config = dict(
    num_hidden_layers=14,
    hidden_size=384,
    num_attention_heads=6,
    num_key_value_heads=6,
    head_dim=32,
    intermediate_size=1536,
    vocab_size=2048,
    hidden_act='tanh_gelu',
    norm='layernorm',
    norm_place='pre',
    norm_eps=1e-05,
    positions='learned',
    qk_norm=False,
    attn_scale=0.177,
    bias='all',
    tie_word_embeddings=True,
    parallel_block=False,
    init='normal',
    init_std_qkv=0.0253,
    init_std_o=0.00677,
    init_std_up=0.0253,
    init_std_down=0.00239,
    optimizer='ademamix',
    learning_rate=0.000335,
    lr_mult_qkv=0.4,
    lr_mult_o=0.935,
    beta1=0.9,
    lr_head=0.00633,
    max_grad_norm=1.0,
    warmup_steps=205,
    schedule='wsd',
    decay_fraction=0.67,
    decay_shape='linear',
    final_lr_fraction=0.0,
    batch_tokens=131072,
    max_seq_len=256,
    doc_mask=True,
    train_tokens=843300000,
    max_steps=6434,
    dataset='wikipedia_en',
)
Each number is 128 + 24 x the weight over its row's rms, rounded and kept within 0 to 255. Layers, rows and columns count from 0. Numbers have three digits each. The size before them is the row's rms in percent of the matrix's.

# down: layer 10 MLP down (transposed), 1536x384, rms 0.0334, rows 256-302, columns 128-191
# up: layer 10 MLP up, 1536x384, rms 0.0342, rows 257-302, columns 128-191
down256 101:151136122162115146146110116111114120173112125123158145136117132152116085145110150093093137099161116128132122121111137155120116128100135144141137151135098131099168101149126132126119151157103136
up257 109:110168162085115159122112142127137121134113153119135145166157118110084092133111143108131086159128112099128094152107117139161156087138158153102129144156117140142119128105151109092113102147115138
down257 099:118117139147172093103137123142104120083108135122133093117160109146112124110126135130174119084129148154101104134130139105130125105101108123154073185146138086123125155147126095151093117085127161
up258 099:105143092136126167084135133114175129108110101107109143130115164134091140176140120110111108137122153106155114154109164114090136108122153158098167102147133130178116153146118130135126136190154168
down258 088:123155098104136118124135130112118104068129115154168168118145129149109123138086095122100072164112147138119124150095161144109125113104157092151146131126142093140104122122149166143131113148132151
up259 103:148135135095133105176131114126110133154115122116156115112120141168094124132133129146165110128182131119120061098141124101167125180119128063115145134132150145125160096101146139138068127099158125
down259 096:129117113138140176109097129151121079081141129094096138174112148138101115106116147134115170117111124124117141161123154136133143112119130106115097115167143137147094101131147153136170200129091145
up260 090:100126169117129151129149166124137131106061152146105123126144105153133160138143078134111143132124124113122087138105092134121094140163128131159141144116084122138123097139145134146103113113124076
down260 094:127074118133126088133100136090110125127150074114158117148119159137139107167065097158116119090111127145162167120109101113114122083140111121133143106148148146145129169103122148103111090140141129
up261 097:158126140118094167085139112123103118109100164116159114154128100125111119129144146119119098145130069126131154112108129161122135094139120100176137092144119180115132101103155108117157108176104150
down261 097:107160133112145139143128107150174155109145148133128131158161127123147118151129113133143149099134145128165117147105073191106136181132120115115083125153126060109114156148102101150137122116140122
up262 100:132143113123109151090119144112177149189128183119158140128138147146133135167151153121118113095113130079149119099129150110138162164123170121111138133120149170152147086150154129166133136086162136
down262 110:145161129072116118159118139133148129126134103131134170126123146142161122123086149152137053108102135122112154132117159113166149089127104145157167143138156115092130098157151147134148097174105112
up263 094:121122113167114102113128105153136144097140116119142164144097138098097183182108108113151106152119175137119115091142147156147121104108139139155123073089124115143117123167122119144120057124130092
down263 101:162148117115145129130112134147121104139148124140174122124171096138124129135114103127107130140080116099132109108156129133100132133158120102101071118128132138127129101157159159107132148142114117
up264 101:136155092119116159108095147161101148096135125148127097112142069105132153126132170115123143146111137124148126107112148141143131129166148126117130082088151118131160072169156138149091108169192099
down264 103:118116110141144108075093118153158105128099127129108161116088148116151131132112143102133150145111148127169108108109112118118151115144128083108132121166160147151146141105146156119107137112141174
up265 099:155116137110068168124103123163139099164107086131109144086118100133136153151061163160173135157112107152145144117120156130116145151121135154139131110123113134142127115136081139102114167135125186
down265 092:123124155133127123129140120099120136102170124167107148099153121151138143132160119096148148113133133134095136084168112127122155123116114138123105145103139101136107102146127122132152125124096156
up266 099:131147134088121136122135132103126117159116161108110122113090137150079135124147136104137113088151134140089137147138151155140110143133118088122120130120122101166112119134109159102169129149128103
down266 098:128095114132146085092137158146114152080109151123146158148167132110114117121061116082133118142106112126176157143126170131088136140147187125115178101162146129165138127148123141129090159105133120
up267 103:142147117136075128160086130118058117117110151177089150111141109187109140122086102103166154103154073151134164127129174138100167110140147176087143085102088125155117160111170136132154111159133157
down267 105:130136116116177121129130128130131102123122149165171127130137127106137084136133144154132138146120125127081140099121164125102117170117088129117079128168126148139149140096128115124109097178124082
up268 099:166119101115129086123138166109093134148124081159140110178109106130103128148106154133117124111135154149113116118145134109109093133132145134115133096133113140152139117146098102147153076127155157
down268 102:108102141156144167140112132092169138082067135163160114102170162095164150142134164126153142143101148140123129148099126142076161122112067099158145110092060090092146144133129117098162121123122156
up269 098:121133171120116141145122118178148161107128114108173172129132143115123164176084119122114113139096118105117115082123116137150132108133149117107193126105129177152118135114111151086129150105099125
down269 097:091122145111184106128154132150153124194086149114123155133114105138110125128112142138129179123130101153121159197128146093171117104168134144095106084105146087155119100130146132105158087125097151
up270 103:149196131122121105127131191173140171114112157133126147113098105128102131166123144113154160096134165069118067138169111139124104122122155154181140125122167118121118141155164135112113122191102116
down270 103:101158123146080075137123120109095140142085083090160093112098131117117125132101139117129113170121118100096151119142170150091180109094121113143111148142081142154094123135076070083141163116128152
up271 104:170172148082119175151118164142118113136100113110102185111134123147127122125088178114127107105111087164133114134113133137136069091121130117121143131144104127161116112124123132136121161110089141
down271 100:137116124155114101116123164066113154166124105116124128101158114202156122127110114137132108166188109109097129109189172104128130118120173154097141139170110114140122103120134071095152079092096114
up272 095:130142153148135105116090157099134133141130135136179121138114132122122138098131112133129135145122089124137128119103158107115105131103137125139130131119137144153157132127131120118139115145178138
down272 105:110107113134125147125122126107069152148127148153134096114140181105127089151087105078118134132121128100105113103114082126140124114175059123135117133148139155101144106082110139110114119117094119
up273 102:097120162088117141083141141132177161142069116161129116109161155175133129108103077115107131123112129128153079139139132081129121115142125077137099087113125137137103109176108120140130133150134122
down273 105:145120171145080133090127106122133069130150126140136130141106133073131113149133123131107125078133152135160143106119115142178116189109127137101150168104112129130115122107100136120108167111080134
up274 091:102109096099136085200123164125134086131122111104148134139142076129074112103113112130147177140120103143110129098107159123099100125126143101134177125158154109116134148164153155135146109132111128
down274 100:102063112108156126144165164086124148124098161109079099092098106134106123152125105125143168104142151084137132169110105132142130108118153142145105110113137137153160099101100109158149135125138119
up275 091:123141156135149154148083121118119152127121132140117129160123112148102135119130111126147127141134150136102125156159125136163143165138146113131135103117082167164124161144132093103164157148140134
down275 088:125138112117146063096145165106165133169159148087148081113116141126127109099149104099130129099094160112112164140097124106181148114077151101084129149132140102080169106101153108118146123101110121
up276 096:102119107101108118155124103113147144086121139102136118159176153109117112107095128154153088146146096133112131099106121145129168136176136093102140120154121135139129091122163129143132128094174120
down276 102:137081090157137115149116136134160131152155100112119133109127128119134174132170160106116140136144121129090129092147113095128132070130132137128174140123126108110079155140098160102107135139099123
up277 101:123133132086112142120112190134071150154131111121119122115162117122092141112140094142154103149131125100140104091178158110122141125142161120169114165166125141128097101128116118129131143147133146
down277 105:111141108133145133157112118131153109131092098119097136102114101121152151099143111112127100134115105124130113171148114154134154098135128162127117116118143167112157131107145107165148086136123097
up278 098:164126154128121125200132164105128135134110117100149139157124149081142109141094088106084137127158143144123109124130130140128132139145107100118199122153119109125099154111120129147174137122180113
down278 101:117170087131131125098131101172175145126133108094110105171138113130128157136113109110088143167105134093110125128183148139124174107107145092065102111141137124092126127177109115142076131165134130
up279 103:164136154135100095111080151131136117146109154151105178123132106173105121092054125125099142088129170139112111074138156140083095083113133102128114125088113120155116102114136128119152109131132122
down279 114:149125142099140136134165154155132113119088143116190107139117123113146137148077141107129106114117126120150112142161112119150154107100139161107122136135107198116093091086089097159118143091122131
up280 108:137148140142132143128090133104073118104108165115099131109134096139119131134147146087099102084146124090106181103141109177124124110134119136134164118152115140100080141139090116117137089155125091
down280 092:156169131108179136153112145160122102145119129124170120115155150167155147131159116154091108128108076176170114174163127112119121137158136124138155160122159147157105132132146138133129128095140152
up281 090:139164078148136129092083145133143134151124187131118118120115121109138110130129131136113188073159121114125107106129149156153108083167131094160116114104121113150127148085139122122129132120153121
down281 087:162116128075082117116115095122133140107126076112119102131144172154154136136146146147150111167150121125117122128104175119160149139125118103128101133137160096129159132105118131133150108078117126
up282 099:146153150130124127153131126097132119133095152093123120122139102095138141113138141114093162094144134130125177117112132157105112124123081075114126120147128124145145158123133094145143127098160174
down282 091:180075103127106143146139088134123102072155118103119051147107137196126137108116129125155113116126134143138110152126088141130109138123121125147120136120133135118154127174109120142168131146096112
up283 102:102121113110157187150113142139164146125123109072124065160143111118082110158120123115127107114097121093168134144134085156149108103142120111107178121160124138119128134123123132132117138127110156
down283 111:096141127120132165143119123114129118097114113112172127123180088104131141074116147115088135165125127056105119109107182104086155155120143110142102088111086124168167110146144156147147145115131133
up284 109:122127110128133109138129166124109146124117087111146148125155132107087136102106110104126169169133130139088109151191124136143137137138111141163175143155103091124113138111108149144164160123169159
down284 100:117148176153121150148132123158114126140108124153126129105134148174114127113122171109133140180117137098145115123108138137142141080083131139118171158161127175144101153116141139117148125128108106
up285 102:094122139135147164154109143187118122166101118146107166128138147163130114150139159148135109156120124085108107099147139105168101137146125114084135137094126173101106100098092139095100147143120149
down285 096:182147106137109105142139126117144132093145110105117128158149135128168102083123132143103125092108127139121121165090094133134130139114136140137131114173170115126126138122111119125146126159135132
up286 101:158140148083130132124129174148130104141124168128098130096127107119108117176095102161114086106149139136102077097138091114152110150151132097149075080126150157094138103108122178134118153111112110
down286 094:083082147144106163134125144119103126153112085115143155116150126121165140133161098112092135135109117130153153140128096166121109141089141162113132123094133103129141132145100093135163145118118136
up287 102:119177117124149109127130172119122109168103128153143101127126127154114161093111152131154115145144102109151104134113130168116148100126133126089155131116078151128116107138099116130097138144103164
down287 101:140131124119113161104136098096124119094108115145089115112111140163142139113145103110111107116132114118139126120097091121125116137114132130144120175083134127102123113083103174146113137141090142
up288 102:096150144147135109145120136140124149168128069164105146129146150130078151122132119120165102154165155149149132184150091153103115120129131158120077147114099181165096121115101120143157103099126114
down288 106:116145092142171125117102140156152096130142125088126103159097151121115107106162164146140120088147155105139113118110112145109073177134134146070139092105107098147121103116130154141138126129101117
up289 093:125131137099093111087103169124156069165123103123147124090124168161138141100123146099147134129130124097115145133115150151134172097163147098122153093157062125127118156172115129141118123105172108
down289 093:124149074152171103135116121139153148089146139149097137120170145169113124084101172170083161118083142086143144149124091123113109134139112125142117133126122096095171164113087121134106142155148105
up290 103:107139103143084171126110094107144168107088123099107109092093085118127194153157112121158113157101140098110128129135161080113105128135144098143162113139066138135133124132094106124155146177160141
down290 103:107118132109101156166124096098110148124116124133128117095157088137100128142088117111141125100092110172114144117144148089137157166123079123098152115109153109126083121103092124144135101147156138
up291 100:115176159141123163160100162143099107150119154097153136143173102096112162097165148082117107114141088109144144134111121131145145060145110109158161095126107117101168102063160067094111100158147128
down291 107:151126137136135146118149081131133119154177116110149123123137103124123107119116120112145143152143136093138131118128161092096116163147121135120190138154185133193104132101107126107114168102114081
up292 104:138126116123101190122112172154115052118116167150191124113165132143116105106132102113115152104132157148084112093155094139114105124146156155092119111159133132092125147187134161154126137148107119
down292 108:120129144133123147137112099165179150100085179112096152135124102125100138136130123150105112119076105152156107142121116161110122123125117147154119128116136114149099168106132095141153137176147128
up293 099:113135107150120175128179115142147124087125156092128146176109136167114123120071119171123080090083117070151118128094112140149117116174114109170140118141087192131164101100117131120114156125131108
down293 092:155097159140094085126087150099149148115119144136127145181116176129122109140133154100130152136120144129154134102164117171106081123121135139108138130118116159121122126132135145114071144093134118
up294 098:138130163137131129095081125131084167089126109138159167099136112116133183151128161088156113105126108124117141126149101125147120131193105113145128093137111104129149096149171135122157126116156132
down294 105:098179109073118146151136131108147139128099141187132179116166163154122162084121119098151112179134143102156147105132134114107127111102128097101177099091123123102129150122133160130110084088137095
up295 096:147132119125091138099168141142132152112121127132121117166113142131125112177080133154111100063165147115132108124126144172108095125157139109162073126137102187142145121124124115156131141114119156
down295 101:096102123125138088109098135110092148086137144166128130108085106161160139162140153121161166168161120143125068123133090115141097149097133145147147097102144123112140112153125104131097140134085097
up296 107:131124100095073159121137104157096119187116107120099142147111117130102176102145118144131127103161125067160120138154071170154131105159117160128137107114088121122108094116116084097147107112113116
down296 106:159159092148184118123115151160088108085091137190131071145107202144088117102126158146113151122148169140123136164106162103104084113097139126126077139143082169104144141125118100106142132088098101
up297 107:161174115127090115159111127167072165101110129117120159114141127155152141155125102137099175065119156105128152129158167138115092132128169140155124136108122140120099122100174097132103143094135133
down297 106:118090151128099112140111144120148130120098139094126103108134159132141146094086134133089147151141181127122152153161139131168135135124121098101121130150089149106157176135095157141152154128133118
up298 093:147122151100112165165148123142126109140154111142135154099117123116171152102140120105087100117110118140115092159130119093100130189129166128108103089154115116152123096167090119139145135105170143
down298 099:135163098160079111116112117111122147109095132111129122105115108138173137102095138140132132169101153092145096101139107093123091107205119126110128160093081128108097124129126142103114127135123115
up299 108:115138122122101141147113143121192097115153148098114153125155089124095133129112124134129138117171145144165104152170146174094093097145138171128140073134131170108135127136117076180114111095126094
down299 109:109124086137129130121135116125075084143148167143115127113104113178128109153097101114144112115143139113104118118127162106152152118108154103101122098134155137126127111098126171084127148134133089
up300 103:121154112128141148138111134099113171144066142118114151097128109104135150145097128155119140118129119102139137098139127158098114084136149120095129126092134131147163152108094166116150136119128152
down300 102:125142148107132140166087140125112115105125107148114123142163146087081097117154131116120134116134129117111147123140127120124154134115135090087126145133172143129109103126135103154143110129154120
up301 096:148151120131156150108123141104179134130106128104132125064107070162130121111091146115172085143128138124146117144131151092122153123156140131174130132168103109150128106140150131129151090155133132
down301 103:116121112141120130092118156110126068142105139134110131110169136088066140128153114110118125107138092114162085135096130129136166155102103140121086094149162113118146154142134127141124143117140174
up302 100:161111143121117136125117134110176137168127149099162116144050123129151121117147090108125113122094136144125135095125132121090119116129125185144176077116117123164076159136147136133145105148148104
down302 097:135150169101136129117116148130132109156107149183155090148145115128137136084102139128097098162146133110107098129113117121144115118125147111139138162117110124108137141170154156115129169087142136